{"n_layer": 15, "n_head": 7, "norm_place": "peri", "tie_embeddings": true, "extras": ["capped logits"], "init_std_o": 0.00537, "init_std_up": 0.0294, "init_std_down": 0.00355, "lr_head": 0.00766, "decay_fraction": 0.649}
Each number is 128 + 24 x the weight over its row's rms, rounded and kept within 0 to 255. Layers, rows and columns count from 0. Numbers have three digits each. The size before them is the row's rms in percent of the matrix's.

# layer 4 attention value, 448x448, rms 0.0373, rows 319-447, columns 64-127
105:144141129152179132104156099114127148130087113125117162104128157184098137106145100088148126119148122154154179170086138122150122111126158097135135113137192133118097127122146113140116112128123150
076:139121137153201115106117141152143127141104116129109127157152131142143127128125136126100141151104142103133165137101114115113094160136114154173125122095181101110138122168127155117137159104170114
086:070121139085105142134158168109144110118155152140188142171115123154121117130141116149132067122139157094110097154069152131132142106091168126115111103156094138118123147127126153120122142127112147
101:144135166152120137104096142203145163065146118108096139144151133137140131117119136160112152178126101131099130148094096129067106107118117112139117142078106141124165104102154127131135151129125088
074:134095149128134133138131115142106123169117127142136120162114105112119120115117112135130130061128126139154166081153159120102137126140131126143143110145139130125103129165119101126115131078178126
084:123123137048172095126107134149142117150117145097118128122139114127126175111140124168120103142102113098130140189075156116132138143103084142120149100119102132129129108121098153115127153125130118
081:116116114128083126153130125111119151143116138112148095131117132135076116144133138140108117123146108159134085161075125144150105115111181128147116108133099141106119143130074090127123123158121111
074:150108153130112083127132159186134097127142138121145124131137069122131142125101129124093125186126160074115116131145117137075125095060065117113163129091132135101157144134123147123133144168101120
084:143153168162144094114093124143125095143132142141085125105096129114158138122110131077110123106068130127119124109117134118137139136119110124137108112116195136139162116143155128101144090133117103
086:139152119087126119110161128137149122127129106140157141112118101118138168105137099116122088118124173114112156125137170132098162115100118163111115155163154140121098121165101175130137111129158156
086:067157142145210189094168112131105127132132119127139127110145146109146152123123149138101083121144148132162144086103102131131113119150106140131149114110154136138133096130171148125136101113104140
081:118127183114095133115102123099153164138130123133128157090121218096160141153139130176137129107135164137146132131098124148122144116159171098166104124169111175153107129117110144119143080114156149
088:107137136162083112137147114127130158108149152114117130160170163125106117135119096160181137120127105087091103101170131128145127115089129109125135101135135129118125131105156128134130124117143132
083:113137135128164114119136104176118091143098152134131118154111093127138151095121131130125155155118159118142165094141142122147140129087156118143174094123148157146143122134095137107117137099125139
089:113157134144134137099131121124130126100142079095150127122113095116141133128152125136120125148138152111128099102154075140098125184139148150118140170110169167124127128125138137148124123109119141
085:095130146160112179123128145137104076109159124130102131131155147104116149155120104147124117098134088084128106074157143124136136154148092118138133153170121132115137136140090111106122113190132117
080:107128113095094135135150125090117090152157153152145127120119138107154115143128109125130094071146150117157106105128145130217128157175143136109120094143115138147123134116153109137112106128190145
093:123162109110103097111161100077168125162073112134154134101130086105163141115137100114122108092140129121133157097144173126099161156126123135116171114155121143139108119116077174159140108125148158
087:166130167104108082153136164159139194128125123115104156128150144111127095132137092149158114142105094127113140128106094152135119129139098120138132140174110117140122131126156181105127110137201145
081:109133116108134189106138121144080108119123136145105102120140154153104120135132129108138125086146110125130156094157112123139152141160108142118149103152146114151137143125149120130128133114136159
084:135144119093137125110150112139194058117129143129138170134095070111126165128122144104111143131120088111122144139089179124124130091102160180099092150149158124113138169145104116121124141121117126
085:108140106106116175117115151129105103108141136129156128132116147125095139123142122166122078135146124123123106103122135144146139160101165116162138132093088149118125168116099084080113121130096145
073:097125128066104120133142124099167154194129148140179126125132093122144124149125127125147137099145132132126146130115102124153136155155113119118103142190089151150075122136085146145125102130166152
090:136112126150124148160134136109117128148107141135104121113121083120163130132130116125109116144123161147147147141093113122096140079076123166153093178138168129115120139130151142137129113182145168
084:118128120109200177144149140159138125122154154139118142138102168101146139122112140149150144134154171151133099131123093143120141120158170144102117141158097114150118137149105138117135161155125144
085:117120097103136172116161153144106146078150131144131124176124117140129116110135124085112147166141098144116123134142123124170089141098126153109112167098181112096131136168128126104123112131149158
097:167090144101154123138096142186131150099122141123075132155126077118149137130123109129117147168130110157123174181115109119085131107104101140158100150137188136107136098131167159121130159155121147
087:118141148164138127115142125121094153175143099095149154115117100089146128122142128115152082096126109132135103095091094131135124176132165108160140106114140168135156130118140105110148123099123113
089:117111125179146097121132129135069080112156172141145157124139151191121125129128110100114147125107132108148126119149124139071137130113175114115120170115101112121157134110062119096121143169101132
086:162105156162138125146094132197129150100097122114098142147129098144126120105124134156097177168121135165102128174111097115087131103130112124168120161111181119097172136131147119104121139151143123
083:124096132151141161110087120141090128133124124111120119150115169142076112127139144143123153153093097171106144133157123128119118083130071150168163130109176135129152101146135107136113151141110116
082:123125101119116097123145116118165137162115120113139136111105123094113125137144125135127160076146135134138139127133158139099134097141130119122103119128079156145072108108098147140115123079136118
100:104145115174144114122154123102140140142107128136110118081150119079135122112129114140127106126103128107119136136126145128137130160117150134119155103146134142126135148111109148172146146105111131
086:120178114104096130130141100135144108136104102115105088153126136091157121108123122068115147119171100119120144125167111121203136129140168098162115108102166119141126096118132134131134137128140151
085:156147114111130101129099145121153141133128132123121110144170143140101149135144153191098128115097100123146123132158134130125132132169096124131121136108132120122131147119127082117124104184126123
080:067103135150159130114170121150132107099116119136105142129120147113101122154117110149140130116143132133139144111156126124147136182170111136161136132179150124140099090134092141081117125136150144
086:134129114099121128113151136118104128125072079131123135078136167130168161139120137139113146102152158131149161119139100126098130083152114116123169129152055170138109125137138142154130131122152111
087:093164096101140181114149156103101093103124137147139132103127149121155136136135125088126090120116133155154129085126125135207143117165124137123135116162128114157108160123127109131133109113147170
084:122115121109122116139119142143171138095152119096182117136146101166149125101137136096103152151112118129134109150149135124159111127155151144122104118125149151137135079120136095099118141047109114
080:138129114087134117116088126157088146113145133108144109095144129107179130127131129093163088143127156106142116150159094144167133124151083155104153084139204137131139085103172159180119148131092103
084:082142123158152168112115114110152117046097119132127116163112122136120117116123147143136115129088128087104145073126143131107134161159124157119138145148164110136117137135102106149135126080131137
083:128162150133123157125139113146124119143129094103155152132144109109121147091133148142102145118112124099130134116086095138086138156128172158159100144115123161128150126115134150124121145067137125
093:119134155072135133132174166145135089143143145154122144121115161172100144131132099105124120163140097131143110119115155137153107112138133114156081141100152137134137154154092092099122114127154154
086:100136123155156131120110132136125131135114170141108138153147112122126132131112119135126149126067121138149145121143148115115129138149106122140134119132156135153139083133131143139125135108106121
090:137102125120150119132113138117093163121147150120102154083088142194158116099134147124121154153119126153142120150114067134128121118123110110150143129089097134107137131140161153115132139148111111
089:071125094118137090155106121123100088127125142158090105176150170163136099124124151096132129121127149084145122125158104135209144150155099111112129136134133103139153115110107107131128103142140131
085:106102092159173145148126113146118111117134174156096135104132114149131131126125087105121132151153114144129124115118113127157141105179104135095121169120080099114115132123128107121126117157135148
095:116175133121098101127135121060188111140097106126155111110154143122154137142157108130126114090140102079131138076145179115149129160163120094090150099178113164127109128132096159167137121071139113
080:132152116129168151131148143144099155127147131157072102115121124143125101132132133128125117106161089152126147073102135132145114101152155095120137151139147103129131129102155112094139132078185152
095:149151130087109146135158160174159108068138122120133132176160154189120137122133119157145136171107105093109134124139111126147098133111120120132128163122134137104180138130145134089130114153174146
079:167129096105129155136148147123113166158133134139101146134125136109144093136129111142137112128149160182136144131127127120120139164153100132153132147184120112130110147136137095130138081185150154
089:089119150128148097135104127149138122128132151115133121142145127095115146126106086120152114152138158126129138126142129135144165103133113106106166119132136088154145104146179133109144107145117134
082:095129088172134111149100138130111102136147143137146127130148149098104132111114116106125146125122140144129105157117110102106145090111091196135134144081127137121160148168100126143132136142118099
086:141159122149151152092123121164108128075093116132123130098108120124107147116122150109110143159160126157125166113132153155072112066169097091096169131124146153140168166078108077147129137124069112
085:120144128177134078112098124172150067136128120096144125110130090144150129139123135152133150121125091108108124139142143149106116133117110117096150117068156137132148084120152170134128127138068093
088:152121138172141130108131126152081084130118117141077119136129148146133115103083132082110161145106115117123102085156105114136123150137110144126108183081141110114155138094144087120131108187156128
089:151141122136157206110121088144128113129121129126079125155127125074122144114155122126147097132118115124131168087104193127137137146116090134160130107131138141129136086122149135126120133111136135
079:107109124149106156132120129148114161084142132117126138171106135121115129114146113153156134158096108132079104139141063150145116140116153115182103158089120141151127113129184100092139102105123139
086:111139111089120161098126146123113104085147136142111122108103161129121143164154139125135143120125147170134151136074141137125111149140162145130131125156158179126143135137094124137119167129160133
086:151095115136107076127123114130149109156131120115095113129126061128096094133133099118144157138153114140120133132157172117187147093113133123126118110158154126117126118139130156118125133128134146
086:106134118072078164113137134124122095154171158157150134108121146119172129114120114082117114119122155130148115167108128115200144104138138124151106127096104175150119098145172126117133095135148159
082:093174128138089150109109137119159171112126103082185121117128131111114139081134147130143108161158173129111116123097127135124115147091115147152133119115113182150149143130111167151145130160106121
090:152138124130139143122132151132130127108143117128052114108096149082131129127130110091135137160195112163104116127130129134091126116125150171116122127106171144128162144114130102159131145156096124
091:134091107091199147138141115120121136141132135146110113137114127138084120135116121107126102132162141151134169113127176119138133134137153154125142113189177126125120124133073111132114144126147155
083:097112125139098163141111140125180130122150128078173140155107144095135128100164115115151126123139093118126113179104136111145148141098160137163109132080111130132101148143146156087118133105116142
114:132141122146124132140131131109170116145113127156114158137120056112203140151130103111121172176100106128105136144119110108123109112106130168110088154166139139146097098164128137116134169192135137
112:152143146077114172138161118140165157095121123122144110096146128120149106101127108111147085143131113135130122050154128113121173103128094126123125176145094120158118148133134132161121140132122140
106:128123127157117083141172118177119115107148159126138111101121094106112152132107159152158119089164096134136099152128126155171138180101127167122091112171132101141120111123166131103129146103153123
110:150131126103131144127138135108154107143161195136163100154161146097150128136135113128134113131140186106132174167144125129086140090132116170110120124115095105113141091118132119127128178114134126
107:168180155107147113170113166132109166126141161145129135103126103138142108109134125129113089116151145183155155147094113132133151134137144111088186131119130118124123110125107147128128093159117137
107:108144127100096119117159148137141115176117195128124136176125191130146116134138111112159084150147145121126189160139135114134137139119130127149118159125103163123115139109083131152125161169100143
106:128161140098139103105088141125148107147135120119130148150122177111096097153100105123111101112115105128129119157091118118117115143081126159119161165123123103135087169126134124123117170114125147
109:110143159154122108146081115156154155121136169137145115144134140106139132134121124125130122148141147107141118126148149100149155156134096116125155137148140114150147085136169117138124104141109127
112:128124123110097131123134146136107116137107117099157140117120153109092161145099125171109136095105174078100159114134112113157099167128176088155181170135099141139178155146114066128129135141156132
110:124077146145171193141114144112134126152119106131126134078140131154111129131124138102147126177153109134127163158132120128087097093085124151133112142154113103119127130134160131109116135140147127
109:133124095126132158126162117154169128144151144125206121180152145143181144121079103158129167163119152092103116164113128112094116111134130108115128132101170151168160096137145126123136150119107114
111:115124137132088095146136139117122099089134133127129152138096096085155120136151116106140099122133133124153105138164135106148112122125066141149118117180169136134104158102116204164141096114145138
113:115122161116143147146084105115152111136152125159144128122129104059098131117119117128092119119131139122121154113127084113162143145130147099130096117108108137123172148185106130086132116127133110
113:104131133112136141130129162114089155118143098131090131171109131116195118114125092128118154120145119124117142153131151129162128084112114098118119163117093115110153140145121125152125122120136115
117:156114062151140123122142131115144113160147136173127116140120130137119107105138134155169128182095139075113146136132118104072104144166145119139148102128118146125108140168159101101111114165150118
117:109167102111083132134101132093141102132091134125108155096129115117132104148151122102147159081131070135131175130059069109092091158130159096145162126167123124146149128135127163179132139076098112
106:088095133123103125147127108116171138185154107122148104161101112129109108115113165135163118139103156161126155119129119143128125175092108136139117134157096143160153149200165118106131138119181150
115:114127117104072113137171142125161124139122107129130138120119042134175117142087141186156101135073101173128134159131147134149087115082082111131110108121150057135149112145132119115129121162127124
114:109138110132112130131133138137164173153111118134152158125117170152171110140114125130107143138138123121106128118131156146155123140108100103113120132124121096122159148154160132148118135125119112
114:130146089136128160124119135117117172090153127159070107137093099121189146160122116151106163147131141117122160078152129103151124079138103128155152124137127098118129098139134140150131139115145121
112:147118098179131100113133140099097157145140143120142122125122137137116107163167120145113116086144140168117121172114117127111116088158096139145151101093091132092097115112124101104123108128139127
108:176105129113147181130115107096152063124146113106138132119156108137107151130121122086154139123158126122117090119140078131098159115141155140151170118120130148117099080169103112130132130112165118
113:119099120116097119117106105089125182061148126158122136084151090150145134141144089115094132159125109169111129120152147128182136105138140132139141143137166091129147126134113130143126158153104135
111:143130116119126124151088152120077147109131163151108121144136126153143134125133121134109144129161072106130068162083112121100170098131132134108138105132086171138123093121130135161111136080103128
111:136094113101132157145132133139095171158137103135081148097157104136134134164149141152140116152128117107113173145128141119140106130114169133163107124133097145123064128184148137135115104127156144
107:167085139103187076115121124126122121137114121126116103149151167122082124148125138174093149150178180132105086170134107119125138186160110103163104162159139155135108165158141110121135151143161130
109:089096106129141159159104117087106089136142135140102126119136171129115111149165144102123084152114161101114175142116105123170132152102156149132097123179121129141119118109147162106145133137145128
114:117132144111103142145144149157094088110148112139145173105107156148155116150118152100107111112146107179128107103122117131177124134136115134104128125107162060114125154130121130116127129139116101
107:146122172117103122152090151120122120163140150129102120099145127115113115161113089176101097135111157111127124124144164129136137107133171117177159178083094129085110151152097090092138129112117134
106:164179114095107087123175140124116114139137135127110115143131150110128116139116134118119169098121138130119086169108138131119191144145089120118126136119124133152096096102070175159141147091084124
109:120139091104076136110147132092114138142179134139129130120119112126150159138161140116157156136106119128091103148110155104106130145181140147139181125130115137106152134134123150124131121162139125
111:153133139105201103142108119112094114082078126119117125117111138153166165140148127109131105098069125134161129160114112119153123112079155134109141126153153116142119161073146099162151153161127123
115:117155098107132145137090142122103116135062081116127105147128117164118124113118118165135128125120095146140149135134124108113116104086126166128127104151142120138158182140122149150139118137130080
112:130097085150090121104163093127101087134149129140110159150144104170114137203133149098113094110108184138120168184118134129117108092152139139127169097122158146134170137092116121100129095155138099
109:112144125139162109089101096103117101149124130129121151121141097123160128120105145167130139104111133112099150179132186103131101135129121135144119154132119126125115107146107111108116139148117129
112:140120138072080056141165131102129135140102136123156099118141125141107136111085123130110127123148120147146155077146100134140139122121145140155090163161116129120123121170147128104133135128189122
117:122107124143107090116146121106103180132153149117124122091145093148099139175110126089119123119161129097159142133177119120107160091139092129133142111141137149153148110124138131112141095098104094
105:124138132163094139118150136099157118129112120122101153162100149135119139166142129142137095102136130131118179156104164129139148127145119142147154083145112100139124151123102070117135132116097164
112:163148137139155110138179116142090102118111141145149124158143119130139141127154127140115136070119151119092118128125118122134160151110155134148114139169081088148111135133153146138134110135145104
110:143120109090117147107138110101130129129137126138129152159106101142167106154147164080135082141111122125117147138096108132136164075079146140131083144124117157123105156128122193131118125113127122
109:141093117100140146092202150126101126106149112112121102079148117107148155127135143172156151069123149127106143106117123112142147167119114112122111152140153128104127111107113135147123119128120153
115:150111111127126133142154163116107127129099138096110129113192066154064139122118122108117084135147123123146143117102117128113133118086110087102153132129092123145136110101110133065128136110141104
111:119109108116127155095159122104110161086140106142120113122091115100128150114126161127187150160137134165131102074124100132110161135121137098125130179122115093139173157128135121113134142114144105
114:137135109122116077109139152134093168112189156132118101091134148129167134084106122121086155123153135148151120124089105119139151157094188153130127139134102152130135096140119146137136107122142103
111:170161152107175113118133100121124140112119108134128097145123133135153112147133095115120146123140162126119105097117111126103161132125142106117096136132079132137118120120135118104137145103105118
112:107124124092077135141147137139114132134125146158134155138136118138108127091137128160137119143167162094130105144147102118093132146123116145108094114108104109135096125090171098150137118149183123
111:152120147120138104110138119136142136120142158106105164118133143088135091143145140116138122123157081125147141099164112101111136135152108178118068098144112143092159139142160139148121150141127111
111:159136101134175099132122134100100132149096108132146098119096153155125141114128121086108102078082116125135129138147145129125099141134060129138168149131189115122122080131117144131129107144131160
105:108099160098103075151136132121140154167154178152149092122138132082165130142125142115096110172132128117121106103154156122079122136144146148129132165098095159107095166133117099183126108118126153
119:165119145086116114080085115099094118110129136116126119143119125137123122101130120133135167125128130114137089097138136111115121119137080131165118105119147167133159120141179157109123147113109132
106:128115126119101096158134115171140193131119139169150141102119124114155136117164139178109126148103146060113139106108087111121122118135160125177129155113144152122080097096118130128127173144099118
112:114139152076133154118122135124144181141136145110127126093126091146161107148139095160150115132126176187124127142104139131141098124202125095101142152142099128109125147106131104116118108170119144
112:107112146135126134143151137121140135131131143115096151142134070097151143112135131154144091163146159135156101146083071139141134117037149109121133110154161156123132113147169145134139125112144137
113:134103149101164170115121143123141133117140120128155131109105132133084145130126098106127131138121102139118103138122124137129168127117120061120141116128152123160119164094137103137129152183129132
113:150125150117069107152143162134121118113147139146103133193109138131149136133114123143132115135116147153107137200068097089142097135183118105109143094112134178148144114162082114127134082077129103
105:128123143148074098154114124112129125114156131156115170123139146137145132135135172127112146151101134121107142168149148132089097144136131206119117143115118157105150109154126131140120150132139105
102:128149086120151113119116105109117168190100138113089121110141115134096134178164155151158103142139139123131200121110142136161181148101168122098069101078097156114130089095150175116131130116113140
108:122162150149121146159184132114107112151138113136166148128116143131091141141135098126158154085163121110117102159109102138150110165121123133117118088122138123117151108120109079086126130161095159
106:133133133159145121104158129151143144113106106115134131110170172098101123132113127139128143101105120111163141171189101130148140103135132106163115150109190124093133155077141138146135130081096137
113:152127122115073159106075122147068164098122122112153109130146154116135124099112128171127109182132075110111123116153122126148168139164105117092159078099147123106106161117134120122130114116105124
104:159088105129066149152144121140129131175121121155141101199120121113093154139160130145140132141133118091059118149096093122156110121156167117131186125122103140153169178148129120140119133130127091
111:149123103105147153143081110085169090138093120103141121107109127105116154116102094133134078128113158129139124094145117130162118132091122156133136096173149114118109146129108113141129119120175129
106:095129129141130109142140111140152110167097116136154107105114100129120129125146115144124119149174116125106103111092088103168176142116160099106171175143090121115150131104114136136127176110129088
110:120143141125080115143154111087111118078115122135149125135105110073154142120115136084123130149105110127118123081143123126132153122114080128161067129132099156138118127132117147137141116102088120